Weights of a small transformer language model.
Architecture: rotary positions, no biases in attention or MLP.
Each number is 128 + 24 x the weight over its row's rms, rounded and kept within 0 to 255. Layers, rows and columns count from 0. Numbers have three digits each. The size before them is the row's rms in percent of the matrix's.

# up: layer 3 MLP up, 704x256, rms 0.0451, rows 47-113, columns 128-191
# down: layer 3 MLP down (transposed), 704x256, rms 0.0444, rows 47-113, columns 128-191
# gate: layer 3 MLP gate, 704x256, rms 0.0485, rows 48-113, columns 128-191
up47 100:133155132143112121135115166110115140123142145136120148147151145141136128048156093133139119120120119143102140186163087089141135132079115109125129135118161116108153151121153151123064126125155139
down47 102:065096111130112108071161107137116142176122120099118152171118097081159094115125159141126100117153112124140144171116138079113119153117128109147140162153106129143107147122107141156182111150096156
gate48 102:153124106153137113146098146138151126105095099129130141160100112137101104093096092113101136130166124117140159119089140193161110107122137133157099097146124119134105093149177118131099091136115162
up48 100:121140100104088144122099131160081104105128136118145169108112177129161154114114139150131111131181115149111120106142105168123144098120115088137174172134119140139114134142108135143137116163142145
down48 097:159143146153143130125161135118116105127151136098116105129146132136122145136110116129166110106143180112122154149161114065129107120134125144142082101160150158133121117105122183108114140093127092
gate49 099:141088134117144171146122099143137146134135144130129130124161160119138093134138174110115132150097109171147162113141113110149154139123127106085132136154127144120158115120148063132138148156137122
up49 095:126134152110159166113071101130160128161116164142131140122186132145137117133140146106155133158107126203135167083077143146120113129158158145134174133134150127114146073153146108127137140184092156
down49 088:110126171153142128156140119141139091115121122127150084140116130131093177175091120140113146116145115064122117135124138125192124117117088118140111134128099140104153134136160100158153105080142132
gate50 109:143169160146126168139120169117136144150138107118121105145138145118119133118092125127139159106116126101120143092085168154111122190081122178109106168136131123131147147111131115125099149189089128
up50 102:107153137158106132167105142151128133127115138141133108159126127113131096133154102105135099156062128118126170133180155130126108140121143107141083136100093127154145070150134137125136103053131125
down50 101:162107119122126114093136120157125147125109146081122161128146061112113124163154152108080150140195134131116126128151140122118081129077132113117147147125140159126107146124135119119138114112152080
gate51 100:126153099129093154119148142067088130136110122124133155167107138109090117119120127106130135095135125108136126150137102103096108136128159124105159161106084133170145150103152081144169120127115149
up51 104:135138109138145148102130123114148096153119147094139118130142125161071161168138113133112131124127161147136142110103148125124106117137139148167102128131132126141124115058128152128153117122116142
down51 104:113143167113121128156105123094123170121190112134105112131144135109138087117065135126139128119085144095094095135114103126128119116071122104081129103092130136132132148149127106152125120148106118
gate52 108:095100105112125138098144163102120101130148104111077143136059131132069141144151137151116173139130108109124150073144152105160112139168126127097140121067117110098142093120131117130110149120127120
up52 114:125199141157138105132089112163134180119120156161135125123185127131125142125091140127119111129152163150122141154129103131115137097124147151165138177139159161176119142111110160136114117130139132
down52 097:078118107165151111101109110149138134144120141150143154153107125149108127158105132162159134122159161104178123090080123118150117136147126106104125134148154127147125116121114127133123145106130106
gate53 104:145128162139086118130180124136105121161098137107081154164141162119141118101164116142114131142145155135119119099141134113119148162106153136106145117115191135150124142165132083127121128093137093
up53 106:157132166160132122131166186126127151120110123098118165100126125160146120129127112137114139083148108191140127088150135159110148154101095125090126097109131135134125165131144103092119133105117120
down53 106:132126143118138141130152146112110125123064119130130146166131139125129120078139137118123116136120129138144127120157146117165148136127130158158113103126157125122126155111160131146144132141177190
gate54 097:165089105099127130161141134097115131100122097119137101118140157142123162180096121145108149112148137114100151146134071130124079109169120108108089143151080120163086135100163123134130157126137119
up54 101:144173123132128094149140147123094141134099107157133122106128154109123082102126107109144141103176171136144106117126133117159113113163159132108113125106112123126092124153161113189097121131126110
down54 101:131092135123146155119080137100149106081093090144088070156084180136104134129153137115147106114158143155104104113115127089089087157111153130108104109122134138098127126146101117137117090131138138
gate55 103:143129097096124147105158142091120117108130099094101116131129122130127136138131099135095134158125100108122121142146166116093139153095122146144097109142120148117153129102165154170112156113143097
up55 104:086131146131081094113160127148099113145152137152143122091151118126099116106133130135125154154124099116146140151141156146132117130102131123068135071117131116112120081107150080108115102143133177
down55 102:163093126134113143139133130118143097126102138124169135120104145131157152091137105157080134118103108085089138102159163101125168107110128115117100131120114108115160149088141159136125149128108099
gate56 093:139124129142142120137127132139094146105168070130128115111124158151108134103068112155110145101153156129132128132125177136151123082129124110075138160091108124142132134120138155127128108096117117
up56 098:114159128143133122126104098109123089111137138129093095166080111092121113112131124134110141138108086129173130073111137154090132100135112163098109101133151089140112077156129105107144133143074162
down56 097:140125146121118156107136159148140115121137111173128150109141117128150105117120093139140122139157125147128133116127113121097154107154083154080126152130163144126115130116125142120083112101124116
gate57 103:142133142132116113097154111124116080118124140182134121135088119130115151175120153140155138107130124121134167152121076121134136106105083095101078116117104128138151113131140151101134138140158142
up57 103:122108139133137147129168131100091146161107117147136085115156146155142136120112094116123142115119125132169178125087120110154129087154134164102136148118135158142143139139105137142142075143071150
down57 102:119112132125121095079100106151120156138130116129156124125134127162089135093135129145177124100092143179110131108175144124110109151081099074166114122111143141162099182138117110143132123170150151
gate58 107:122161113106106134110088114161154142094171151143118074111145170100144132121104164151107142130121144095160135104161119093150133156121117136128115138124147159102124099141161114124172145135145115
up58 100:100132136106135121124131123143134130115127108092113112119095081152093141144123083121159164133112152137120094112159145172155132142140127109115164141149118124095120132159116126104110134156132121
down58 096:134120133108118103121124136104119142141178061129114103126140139088119111137156139139117123100100119100110086079159099124137142097103130107141159105137092128106154095149139113123143134133157128
gate59 103:123123111105127149114149138124148150169135144117143119124126143136173100108137107142154160120130099089162157135160122072112149156158111074144113145150138135116140085101148168166134152143123096
up59 100:150140117097150132154079135134154154150085132128143159137162118134134082130144142139162126070131135141109167140148124172135116107174126127149121102126144143134111107117178096143102167146095133
down59 100:114169124124131129163096113138109091100152147131166117137132121091102143154102106110126124136142108091160108107105105161157129134120140133084093099099086129128144136126105136155083149107140116
gate60 100:136115122102116147119161156099150134112118165128104137108135101149148124126121115125126175110118181114172109132148110107102159098126081119172140137169128104129071110104141144113130146101120160
up60 102:136136086146096134081094099127153106125121120109126152137116125107109136083122152129124132153147164127139130135081115126164091133130100148121109111143143163131164113152160120116165141146119133
down60 103:162125102143098155121125120161133134163118117084173099131101068135145134141124153099108127158130150149176100130112098116125174107109093143181133137129151096143111106114167152093125174132139141
gate61 093:137145136164099109108116165109110100109104137149132150128116121126132134112090127120143092108122086161134122142151142146115110148073111118133126122141139141111158118104151160108092148158111157
up61 097:179133135113152111078104147119139119129116131121111134162111148100131085126136136130159119148128117177135134118124116129110093126098070159137145112124131119087164120144131145127130157208138146
down61 094:089137160116146087155095122101148118117091113137108139073134114118101153200142140128128190105115132102123140124141150089178106124112141103133105117126170189151117150129129153185101139081109108
gate62 102:143077116148175139137132155112123122152130137146133119123134152109101117143153208137122136162147125109140153145115153134115150096132137122099120142132127101142130121122169107079105138136110135
up62 099:106088055118108132117144099143164150153113166166152093092158151130132098158102087126114115114143108150124132107142152153125160145128099127092143082104110122130153089159135139117124134143116137
down62 100:126118146157145119153113099098149156131122140122136136173135141123132120079136135140118128097102168091101132132135123132137098110115137132137086131096119118092163159156122109110117137096136088
gate63 110:102107113124173134111089087117167137143115136130103104077139140143097091102134145146142167142113148156165121116152158177130152121113160148129106117134142113126114080126138111120123145167162129
up63 098:105103163148132170147074122150146117163145113156120142111144124141112137132134152146124125198177135162107115115146149150157139126105165141124119161129083114112149105110191134107113102120143126
down63 096:140109134159098108125115155080126157146135088106137121120098091151141163197104132127110120178149127131073081120174120143179139123103134105122138111114084114139163115153133112125134092075167147
gate64 102:132116147140082142123150096118161119130159098117107159097154135134098143087148113102133153130154125152110139133167086099144159133149140164122116113156116125131070122100132138134091165091122118
up64 100:073121120153115129118109074106115149147152120097116130142143144094150111111121111111119150088125116165146133150120120117157129123173100124076126131147168139069133131127110131134152123127125172
down64 101:138129108147129134122154111122145107129095149093149148109151140160095120109164141144128116146114146136086183122112110115132140167082131144096156151142148120111113119126125167137095148112131107
gate65 099:146124159123165162148104142107074112075141115147133148125124097126172124110160109106147129140127118085128153178158116139138076104125130115083124132117118135118187124139162157125086100092106103
up65 099:170120151184121141162140108104125145132110138109126090127087114170106138117114130121155121119127152103113131105148095107138085164180118161156149118128129109209119126108145136073133126060081130
down65 101:139173156147140112134086120118093095102116129116166162091145128115089122161086138091113144102139162099139103138135136118130087118128179133158144170112134096144147078138127126167113116141133085
gate66 109:130093107105155114126115114112133118102091127153109127179152135159118104148090135119127148121158132135113133129166127204095114187173151112099122103139115102130110107157125170132140100105105135
up66 100:108090161079131078146132130126120060134189127121107134183168147108115153130144080102130136171183146147104102137107137173086121145121111142150151133104153055115123159103122130145128125123120142
down66 103:108128127104159120083133148086136109096104133170080130118150115107118140099141121121124112159099153124148196125141118103124136166166136084142091145124170151111119129091160140149146153172139152
gate67 119:115151126096136121127129140109105143133112105130099124144066125133132160118148126129153123109086146066144073084155133127089146152110139121121120090101118106126146086136126117134127117110104145
up67 111:137119102079146181112162130137114123091110098091134166133099094139145130125150144121082125142132117129094155106134131106120153142112112153110108113145128156140110114138146100107116109156111134
down67 112:107105125153136172117111149135145130136107117152119135115094138108136142160169136133089114123070094104083150129127191110138118124157130121122097148139097143093138156138100097164142121167114141
gate68 097:127127116132165136122118127152159155138088116133123116112136156124119107126118161164155146168122158144132109122150129125143124095128152117097124117116159112132107101155165088090119146087155161
up68 105:104114160128155107106124132156156133154132100123122107107083165147146123165122118117139132128118100133146150143131173118123113138115143119124148142151149090155108120104130128129118157154119086
down68 099:133124139144148149157101126154151102117104106138188107160127152164099137117096150116124146142120131078145173119113110128202126126142134136116061127099135166167153146135149137100126185087137122
gate69 100:152124113065110124139114129088125130119171116122105161167132113103123107175082133130108129130153117113129120118136143102155111161135148113112132118116116133154110121140118146183168162155119089
up69 101:122077133124137150098089138117152168190115113147158111112134131097138087165083132113118114073122145157144177153085160129099146152090138136133126160077108130107111157122071132125152169134177103
down69 102:132131143134100089110185126114124112111147126100110140156153087093148114118139140144116130121140148118168134066135122127165118133203116135151058141139141158109103121111142127108156119079120105
gate70 094:134082156123116160135130127134144108133091085166138141156160139164138123103115115148115122163105130118165166129099090142119080143127082133144127141115137165165157101145135126169116129130126141
up70 098:123126117120141169076112127127172172155080115083147188135124114098149165152120144141112120104114133113093142150132165124137089148135116158139086175109104132117114157097136093151141124126178173
down70 098:115129103105112069088143105117093182147136153110103107119100117118124154128110093119095107169148115072104162115124093158128100156165110154093120113150141179130114073139101129098124132080129103
gate71 100:121160135146163106106116110108095121086164168113159158141118115103152085129107161134161126101145119139102125176085086141082138150145107134169142145126137147154116129128167179106136126149147080
up71 102:125126151133100125139087132112131111164127116106137089092152133112123139164104107131115134139100127118124129095072094157174130151101098153108089185124092103138142128131135123168128147136090069
down71 101:115158128107101121116113133136130149152119118095135139136104154146151140096089107128110157148113122150152158129120097126138110153151145104140135143121167123110133101108160121142129155121107151
gate72 100:122102115094160120072112139125144149120095102166101145087097168149084124091154091109136132137158124126135099099108133111145136101130171141114127132126075140101120130066163127131125155131127162
up72 101:107092112139097140118153178092080147126156140093144142123121131107122109108100114138145143140135112095140121167146120095118117108143125109101130148097111136141141133110095141136156197101131104
down72 099:121131122170117136147088099113145163170141123111115125140115123098160123156108117132153153091071129140135133162132120126096163115155125082134086128141149134120146112122135110163129139108107150
gate73 104:140148112134128096137142152100106126142139122114106121164125125080137130145090069119123157114173127138127134112093152107117148147156125138135167140148142139178173181149151132136118124158095104
up73 105:125143145115088168165112115157136102090129126184140140128188100066185124074125102138140136163118105175119158142146122090105127108134152206126110110162111109100171159140159128116115118113110108
down73 104:087128086106096130039110142134147128129138113087123092116094086119107126122149152128134164114125100133150114123132120122153113124167158148094134137099152171127118095111155142161144152125101123
gate74 092:109123113123144160128099117120117126140153137127142165131134157100089109116128133171098157149178102110092093135158081142142129124151124111125143135101118063099134130126093142123154116127128081
up74 097:105126102114145140142121114113114149119137106125142165114161099159138147128147123153074120087108155134148109105108150147119127162071135146088136105082146109152115127144155139076101113123148118
down74 096:134084114114139098111147149155192110113145118126107103135111139126137124125151091141124159106066103136103120144109100105125142131107087138141116114114136105123130161122125107136146130110130110
gate75 093:162136169105094128142143152143069115136068120135158107144120130085164129142095144141146113108119103091101121112127117173129104121151114132114122096141089143141112123157119120139112092076078109
up75 097:123136134172130092121066119136092113152141109155107146132134084121104146116105126102102139117171122136142131134118133117123147137093109137142138156149081115161156136109141169164168111113110110
down75 097:093107148129141142128139152131159098144137154157102134115124201125188122081149125123178125126126106122117142156122128118093149123128149134116119115107130115143137120106116108053068130152098126
gate76 089:105094142163093104159129138130109169117140120167131098105123152119186081105109138119116110132147067122159167112127132095153121162175138128114137153123120136144145127140140043095129137081119156
up76 094:122152134156139117092099110147104133127165106145121120165161107140126082163130112137117105134106073096152153159072125077138109102095094139104098121117120143088123100084138162161145112138155145
down76 096:114093134115128134120154132145118119156085131122114106087155149131129163081159148135134081133164159118134145127133111113127091140142153130163091126133180140098172132104126070136098106093165090
gate77 104:157103137134139119111115110111107125126129110174100145137115169140086117102129170103169144111129124158139143175164105125093123138115067125077126118143129075098138138158170126132101148092142116
up77 105:107109118132083156122095085119128107105131121136105137115149144117149134097095102105120129119167158134100104138146113173105169134142138144119139155142120148148163190130157115173123107099128117
down77 105:114146147133130156155140147154106136172161143130106109142132126122131100165106126107118156113150100125124118114144103162147106142129110157157111073136145112128152088128094095160115132103128114
gate78 088:157138108061169099092161131168174169112126085144134133146142160135113127159080112106152134129100073108128127106104108098181108147142124098083135158165155107146163135139130110142166173116124144
up78 093:129151074103111129106170128138150114144167129126117101155087129107096126159085127101105156110139143118170135099129121135111161120108107149091161112093124137144104128113139172111114138130109181
down78 094:168100138104137098121142101104122165161146122115124132142186154099162093079112124131145109139103133081159135123128145087142158120159105126160108099119150125150123093107107124141130137100175121
gate79 096:093136145118126123120107114115099103130122104157136104102106160136152112168099144089139153114132155121175122112117095129158163158111150156127104165084139151119120127097148102158147179130159150
up79 099:158127101146138090123114129093096109148139130149144119107084121142154108149093080093137121128125130122096138100154099161133126166090129161148115092099168136106117154147173137106157139071126132
down79 099:090119109091118125108166112133106147151139136143123110108139148104109161122096159120105148114135138123092110132124151119156130155114127126080120117095080112174072141090137114160141143095129122
gate80 104:133136117125085167106145155124140116123207162106072162145144135131136085159132113161093150096169125122108132105148108115133122080155164142111126101166156101165138124108137120121151132151135109
up80 104:108165136074106162118121128087091177149123163125134122110087145108135110129086152137153164128120127175101154144137120133114089117129129082131153100150150118167111114095163117143170147149111093
down80 104:106138114159105129121108122124110162162097128125112124106125160170113173132106121116132149142152124131120103156073115108098119161107158155133124157127179144109125135122147109131082115111140144
gate81 097:147133098098134168113129185116108133119154167153140118137148169155140074096128160131147175119103109059111131159166107155109166138114135115146142136127112179143144133085148091124122170137153139
up81 099:160126121106109099126139155074136162126145135184144109147111119127111103136110138129112164112106116094059101122111123190099167132135101142107115132056115106123129116120121121090121137155112145
down81 095:159108108124110141125086167126112104141160091232132152120119146084110128106178107115213116138103084136146174135124118116101181145123142115128160147107124108101119142105116136091138144146121104
gate82 108:155151105121099123122134169133165100108095073126081107156161116188117148127116126134125151113097164111123107123106169193119126138163077140125123101106139088140144104143103112093144107126110152
up82 107:062124107160106148127119113104165106075153111114107091120169126139122137158150167150086108117102121126099161175184143164113120132136142138155127149139116120114143116136129105126109107146144071
down82 106:112153162160124125102138118143124146137117144128155099127117148114170138117105118140063136150138160108128083136155109107138101130152128126109142136129122148126139119162162154172116119142126131
gate83 089:105135111114133125096130114146137113118132164148114170136126154111135119139075102123117164092150121201127102151122114140189123155110124156127119105108117093106152145123132126137143124112104138
up83 088:129132143135078126164152140152127089153090151128155135098134162103139115141147147095099106079150141175149139120132110110153085199127087122109147166134107127096138146110118144131125129125114171
down83 091:126112129134073126144090131116146116158136153127176084093117104113146115149131099104137090118115118170139140124114143080111134184115117123127135110184143134119125131097122111093077127140131114
gate84 093:142149101105169127097121165139156116120122102167103143169097086105118103182135102122082156074110117089102077073175122132111168116148117134086097131090107125115119116154117142149120149149114163
up84 103:134138144105139104126107182134133143151117108170149148106153122099157116135140097144116142146142086154142099101181120112142127089108133140140129106089147184114130100144106094145102096130134149
down84 105:152163130106125167153137161120146151119162129152112143130137113125095178047137097138083103173155145119115120112116115170179130106166103171135176104138131162109163097117131139158097127066141142
gate85 094:079106132105187148132143123131160131090084095127137129133154133122144134157137184162119134137132111116146133123132128108101162144145107103092124102104141155134099130099070183117151132126125119
up85 097:154161118135163114161084127090093077144132130125096163184152141139130120102075127132119124151093159109128088136113161166142119132128140093126112143136143103163121100103131143124113083151144145
down85 099:136115151089163135118139121141117106150088130129158125094169134108124112102129126180117122110158118183155147140158152129122095152129129139136101096128117160155099139150127145098138103161162139
gate86 105:146146086110159164110109110120090128120088159174108112117141156105097095145091136127131115158135126124068141116103112154110124123146140127135108122116127158149147123138145140165143144126142099
up86 106:128143126148139062106113133149174097105185133130098167126105094133149156070151142091125126136122114104129169115125155145128121125084134139125124092133124143101115124117114113108127111147095114
down86 104:118147136125151151078097101115136165145098163119138119181135205112124087163118153101115123136096094117100105121086192139127156134144179118128149104133139122134093075156149122166145104104149109
gate87 101:122143165111166103117149146104167146155160165178114145112117129147074143117083121101161138180103151114127083124086126077092144128131133123124148131168131088161187141104149152101131115095130124
up87 103:128142101136084159115084102108135139169160173146128138149097182101128119075141087112140145131147108191126115142124093154140128076122169154082128157108136117089133139156124089136145151101134112
down87 103:163152128168147109147145129122125100099161149112114160162144100119148076159106132147146104113142100109100072127149129101135111161151133132148122104179144174094121101093115077138129123124127085
gate88 089:147117163115143114165178139144134174124112156139170126146194146157135075121177145115118149132141115175142114106142126090143118118133127149132123137094116145085129108124139125155070136107113052
up88 095:128097141160151142087109088143137119116116103090068097131161101166169150111106114160088133162105170142122156118126120109111149136137129146164112148112152079105117106111170115101086081112150141
down88 097:107123138061182122120169142128111169164080129128116151132141149113121100136136187155152195125108121159198150125120152097108118111155167104097097128113132123169120124131124119119161168128116154
gate89 101:177132134159120151105149109127106124131113105093124133143145117123200100162148115181152163103132107134160147115117112123111111156148123084109154101130102135124072151141163116133111183137090146
up89 102:105147121097155131111135139119166156093124117153136140112144140131149129135122103140126128137082102117147135103127119151105146126129122145113126143141133090121167114162142143150153118135133093
down89 101:176133135106134147094099116150148121119153149101122109107154117157155101158129123152099147125117113169128123150116085178111124094177153124152122120090150107098135111126136109115133103118144119
gate90 108:148128157135102134138105113136135090081171112143082109166147121172134147144102116137104131108118173136153144156119131147090148137079071147121135164117140136140118141115154112132158103107121139
up90 108:133109071150133094095103122089133123112147162132111124107091113087118140135108126119137183129162113112095154129105127152106097104135178131095136075095106080143129094099125121146102151147104129
down90 099:162137141150100180160105104115112093074150124146052128175107103133130167099147100105125148112147157137180107135109130148092172120096123158162142145126127116136126117136134128119139127128130123
gate91 101:158188129163088117133154119126142125122150098143118108151103141122143111124142115134132130101106140124131081173103116105102122100106129129152079093159121123109138150142185142167129134152117063
up91 098:103109125105122151126134102125115103116147133135102148138126092153125161136193161134090146131152112142125144143106104154108105116132117115099090142109155118186128122143129097157097161122125076
down91 096:182119144154123122158144135117122119135153157095110141105089154114155132099122140148152085111112133108131058141155150105167145098083127118159125101170137096129123141119101168112103112080138140
gate92 094:070101096144158088131103130070133134123136117117147086152151153127111171145106081114098124149127146099135113121126123176116131089131154145121120079134173123142124112099136141106130103125060128
up92 102:144106120103143118163098125121148093129155123150089166162116104135139117143148109112148136175142128114109117131154161090127103152136125126109116135080130137108119107085083074122129114144196161
down92 100:133136114141119125116131188122120112132104147143141145095149070129161096153089120133164130111117104146125156150111094096119141069124124145103125179129159131132132129169122110154125122161153112
gate93 108:071137135091199101104152129149107116132136139134105148126119141137099111075096137122114138108107126119138134122113165157144145116145135149095106108100083136108095088095120096121135171147121134
up93 103:121130111141134143093100127121126153143136148136120118109172128111116063120127096134112131139129099138069108167113108100132093111158116093107127150137106117136087102198169121156134127150159115
down93 104:108144117166084114148124179078187100107138123119108151152133167147127145128117154139161133162148092112127150139108141096091158129109124107118170142133140100087129118086126139101123094115100116
gate94 094:097118115116166099114165163159137110131116144122120098138171104134092113123160180115127155170137117087154154105142076168131085106155102126150143088159131149120082114139124093099059107123108145
up94 091:107145108107146113114130092170104133104165118131139094123169108122128144115147120091087126173116120119161114131097116143146080116157133101169140134133151118135138132132107098097101103104113163
down94 094:142127177136115106107134118130126119098103100135149133129134120118161147151136115097118103107161146143103091131096140101185138110125144124114136146154146117102156158171137117163149146158193118
gate95 102:112097120128151095093185118123142152160168164144143116106130128126134140108113123126161157177151104090140140112138137095099109141095124114126146173101157099162106115124148146163120128085138102
up95 099:089094120046156155131158104154161151154107133109112138132127110120118137108099087151117091120136125130141136122121120139141092138127150105102117126122104119123118114137151102110111145163097085
down95 101:118177127107161119117105167141119120102157108123121149103112143147098126140121120127107104093149095128136133133095121104117144126167131090148133121130087140109136092148115167141149123106148101
gate96 096:126092135133135146097125157114129153150163114134131113118166130142120124097140136130173162117152136140163141120144144152108115146133108108114160138132142137125130129111150149119058151133093121
up96 100:137125122117121124106145109126134152149076140119126152101102112118148126149128126143131127117110141114127106120151106115141151172073151143124137121109079136125146091105094164122191154157109145
down96 098:083077184122106132137116106152139134127181135099137143138110135138145106109166128119141146176133144101142124099137140104131138142112115095176109117149111099146156133150045139122142104166107109
gate97 095:140122106134134193120145140139111146121143132134129067134113159127098106136146155151136111090098077101123171115118112160082130152091115109146113123142111128161138160132117063123177124125097141
up97 095:095145130081140127140160108100149194140110153111097159176138130124110124138140088152102117098152138130133109101127116175166146120132136132152170107162135118175117149153089156119115136124091142
down97 096:113129106125085096152100166125117155126138146124111117134117139119161153109125110141141123146113127141138115130124149085083134118120135126138093121063100148125109110138164123115139125122150123
gate98 090:182152141153090128137116168102110106106169111187118104175127099123142143155115115110117122082118112162123125154102129150111095076109134133120122125136117091116136110146134175117097073092122140
up98 100:141174108148140117130166120123161102108133143147100092167139143155108124099079121142124140148141136144155143120127145169110160114173170137190154112148116108134127109133077119122122117095124150
down98 097:135113150136121138094109133106121135127081114138133092111075082179142154161169089144165085092112136105123130128149150143160074104117113116086109123149155162155113129140126135123172097115158143
gate99 092:119128130111124162134129116106165107120141116098108130180133149116143125131146160138116133108133135124198108119136139141105102131186144162116119139106136089155133142111099119121122167167129140
up99 098:119145128128164114133128198154175104177110115089144086100146120117119120074093142117151158155121128145131123121113145100145143132124144132112113154128162159155115051117123153108122109130138147
down99 100:151120130118104166128145141110125139112123140103128157134133108159150136136130133188137141077168190095190151154110155143148110154182173143145125134109116137118128124156099140133111152104117147
gate100 099:126143085136133081077117138122104144134146125133089105114093113148127132133088150123107162143111110120102115127135102124148147110138136117176141109072117152139128128108154064082077112131112137
up100 094:134126111143145146151134116134143109077139136107126114131107115132108200105122133122151114112166151130168125098103135144089147147126157099097141131147121091105113097094141116147121106106143081
down100 093:119128111110106119093123079152108150111128143149106141134121129135104071160111170158139133136145133131158133121123161145109128087111067107120107108098105132125139096123154146131110137147147145
gate101 105:129163168159105128145131124140148142087081118125078126120129109144121130098181126184113127139103096090142158110129119169110126148119118094117125086126131110139141110108118143108152118114115161
up101 100:151148150145115140136109110182138112159154147150143136148090171120149126106147136155171125145120126137151101139115141129117134161152166106135154097100083139099116128099137183099134147109173109
down101 099:100166108103104140137149140119129138124127085075143089103129123091099132112165123129142131143117116177145138113136102087138154126079059134157097107126139140176099126129109100089193132081123146
gate102 104:103131136196121131111129124107130088129112162129125130115114100107111121116086094129141155185103133128146124167153092120086109092118154118105155119078183115143091117166135140119112157108134083
up102 101:122139154151171135135105118137112132164138128098146104106120107120106098143069154123127118110146158120097102108110133187118098103122118100138159137086125152130109126096130108083143127132135119
down102 102:128099119164128092128135119167144180115140095146138121101147122100150135167150140125142177110126133149123135131126153137119163153170131171141116128117102143171114090126127109120172142126129094
gate103 105:126137091110136158095083175127140154131134184140130133115117119128151118106128127114146138129113119077109098114140138148137073141142125117097091130145093142150135129153128083165121149162125101
up103 103:120125138120110151126136108121088129111165101164087136142106113118129144125155118144111155126133103124108113116115157161136116147158119137114100131108120103091131092149130121152143134181147130
down103 104:094121080137122167150099146128134098120130135110117155134154167134092133156107118180119135118112114133141125107172115170164137169103130144109102106139116070105136152141125122156121130176131119
gate104 093:089138123147094083129092111138153082127126130146107100106122120159134131084130132134158141164152138163149132113118095138132164130113130187114079131105174163101125098112135124179109114137096136
up104 095:157162133150105168087130136106125102102128100116125136131099124132118130126131107163122137069104160107102139159126125108110085148150143075104116150130148107137088112110144145111126113112144104
down104 095:132130135139149080094073144127144120136120127130113139126121117133132133136112131131152133123120106113139147120126122132093125119121073127134079112097149104118106098096094106147101130104140150
gate105 098:135114086111110104116146100113107137126137128108107154112118149134112123118093162121106132141129120124129137057121128135108115087135132125090108074078156094107062128130113110132113143133140145
up105 098:117164099146114112112117159142109097110122081159125140159080132107086070111123154177135143101122123100118094121120135108132114151138149130121103144134128132111105107059157138121186121141139102
down105 098:096135122134138114137158114120143112176130138089079144122075077112114129125149112108134129096168130145139092134113157104123133098072128079150136118116096130118144125125073120149109152122139109
gate106 100:151182139125121119154104130112079107099142148105112117135109145123106113123101100119074159149165119122183104157126134182102156125128143119147128133110150123136133107095138133108185134147068144
up106 101:158129101135093156131130140192146112082158124123133078114149155119104175130156152131152118119160165117164157124131158115119100165117099140129109144151149118119159117088142105078148096104149176
down106 103:108082135117085110159095138133134142116117112145122157122135119152134125144100090099138158118148128119090112140147144105153092135148111121131136118143138132108123124123151133093129105116138150
gate107 100:160107156142121139132082145113105102105117096097108137119137142165124159125125125127135114116110152101103192155131170125107124175109098169160162127135162144095145141132119165112138074132134095
up107 101:106130086142134105140138121119081157106122115119153128102084148153095071153120106137114121097111103128104141137169164146104138124190129129141129137105136083162137084115151149146102124125123124
down107 100:141115123103112161156159105110096124128097106089106176152135112122162172103125122154110115115124109125122193121142138136115091176158096121123106164190146132135148092101149154113108116114148155
gate108 101:161105097121114086130126117115111121168167139165102166131145169124158164155120128157104148123137128118142094111122095092128115159144125129125148127097096142117158125090138143101117166108099126
up108 102:145121164120143092089159121124149154122120136137140126137115109131128106139090093154160138070161129123124120155118167118115145133083101134169124098126092118142162157099111154084136077141149131
down108 102:109141118146147151136155126138151145114144116071142087178139132127141107121142146108108130168172157134140142113139105114137137125187098120091118143097152100155133127162124154148126141126159159
gate109 097:130111111115128142140142124110102127160150107166098109120135149110124173146123113128104142133150105115147138160092167091102097141117116141097129071150093137147125137102133144120123162144078124
up109 105:114109121170106157167095105095104066138157149145120154116119131136111088095127153103118122111130175163160137109076106129132153126132121132124143114085128167148140117170140127139143121098096095
down109 104:157122127132140156118128136124135109135135111113147106161120131169134170110137141141110110130137164135155180121152139140129145172136132161121110112147125116079093152145165152124131185100106156
gate110 100:134152123147110143058137129130127152105110125121098116125152130152142130109136069129131148101130145128143126119112090111112080121114128139129157146099149129078129127102141131108139130144101123
up110 099:119193140115129170074145116151099166133072155150147096135131153132092132116137129099143130116165100082131137088130105142190133105104122141109112158105176136147119140125122125171155120156137136
down110 100:140106151139102121103140173137126155098134098095077142118120121151136144119146081118124131128149101161135152072155154119182152163125116104091079110166129109122144086115138097118094122123114145
gate111 097:150139113124118169167142139137104077122121163107105126107147117124124139153094147162101136134160184125126133137142076143122138157135126103129096126096150107141080146150156140141128103103150166
up111 105:153148164120128159085124147079145138133170161131111125102112149100164126133126080165126145146144151113098119131134116135167072110135176141141124165093104147149131123123166143135089106120113126
down111 103:115111130092105121156149111083170153126124157106122081164122141095139146098121119153091122136161168093117138124134100115135094171129136146100138156136078096151146126166118167127125123093158145
gate112 096:122147100156108139119186147116152113152177156163146155129145127119129135157125143164158147111144112141109109136104126142136113095153124130152095143164154088178135123164098087111121133146102120
up112 095:080155112131144153153121102121093091147172126118105111104130139129144095149100100120131126090113155094131128136144154153168145105118128117114142091149126145137153168117128126119110094163133136
down112 096:164116154081159122109116118126124161131134132124145147123130144143158101155132152106107131148059163154144157166111107135118130147200128139112154107093182135122129204126132128140118111105103154
gate113 096:177114121150115125125121120108108123118145128139142131111140109139141131165161137141077164154141096113168136128119073098119100111150184134138176136122122174097104162131093135145153082168117151
up113 098:114094134135129085160088120132140106093101105101151155106075186157160144095120099120145145116130129136138168117117155090126079110130113129147114151101123165116181118096118110145108091119128116
down113 099:134127140088107169077125097105111128152111136154114113139095107107121169138118113180123173129145115151117071104139138179162108116139129135152117182120090117134123122127096094145135161139088125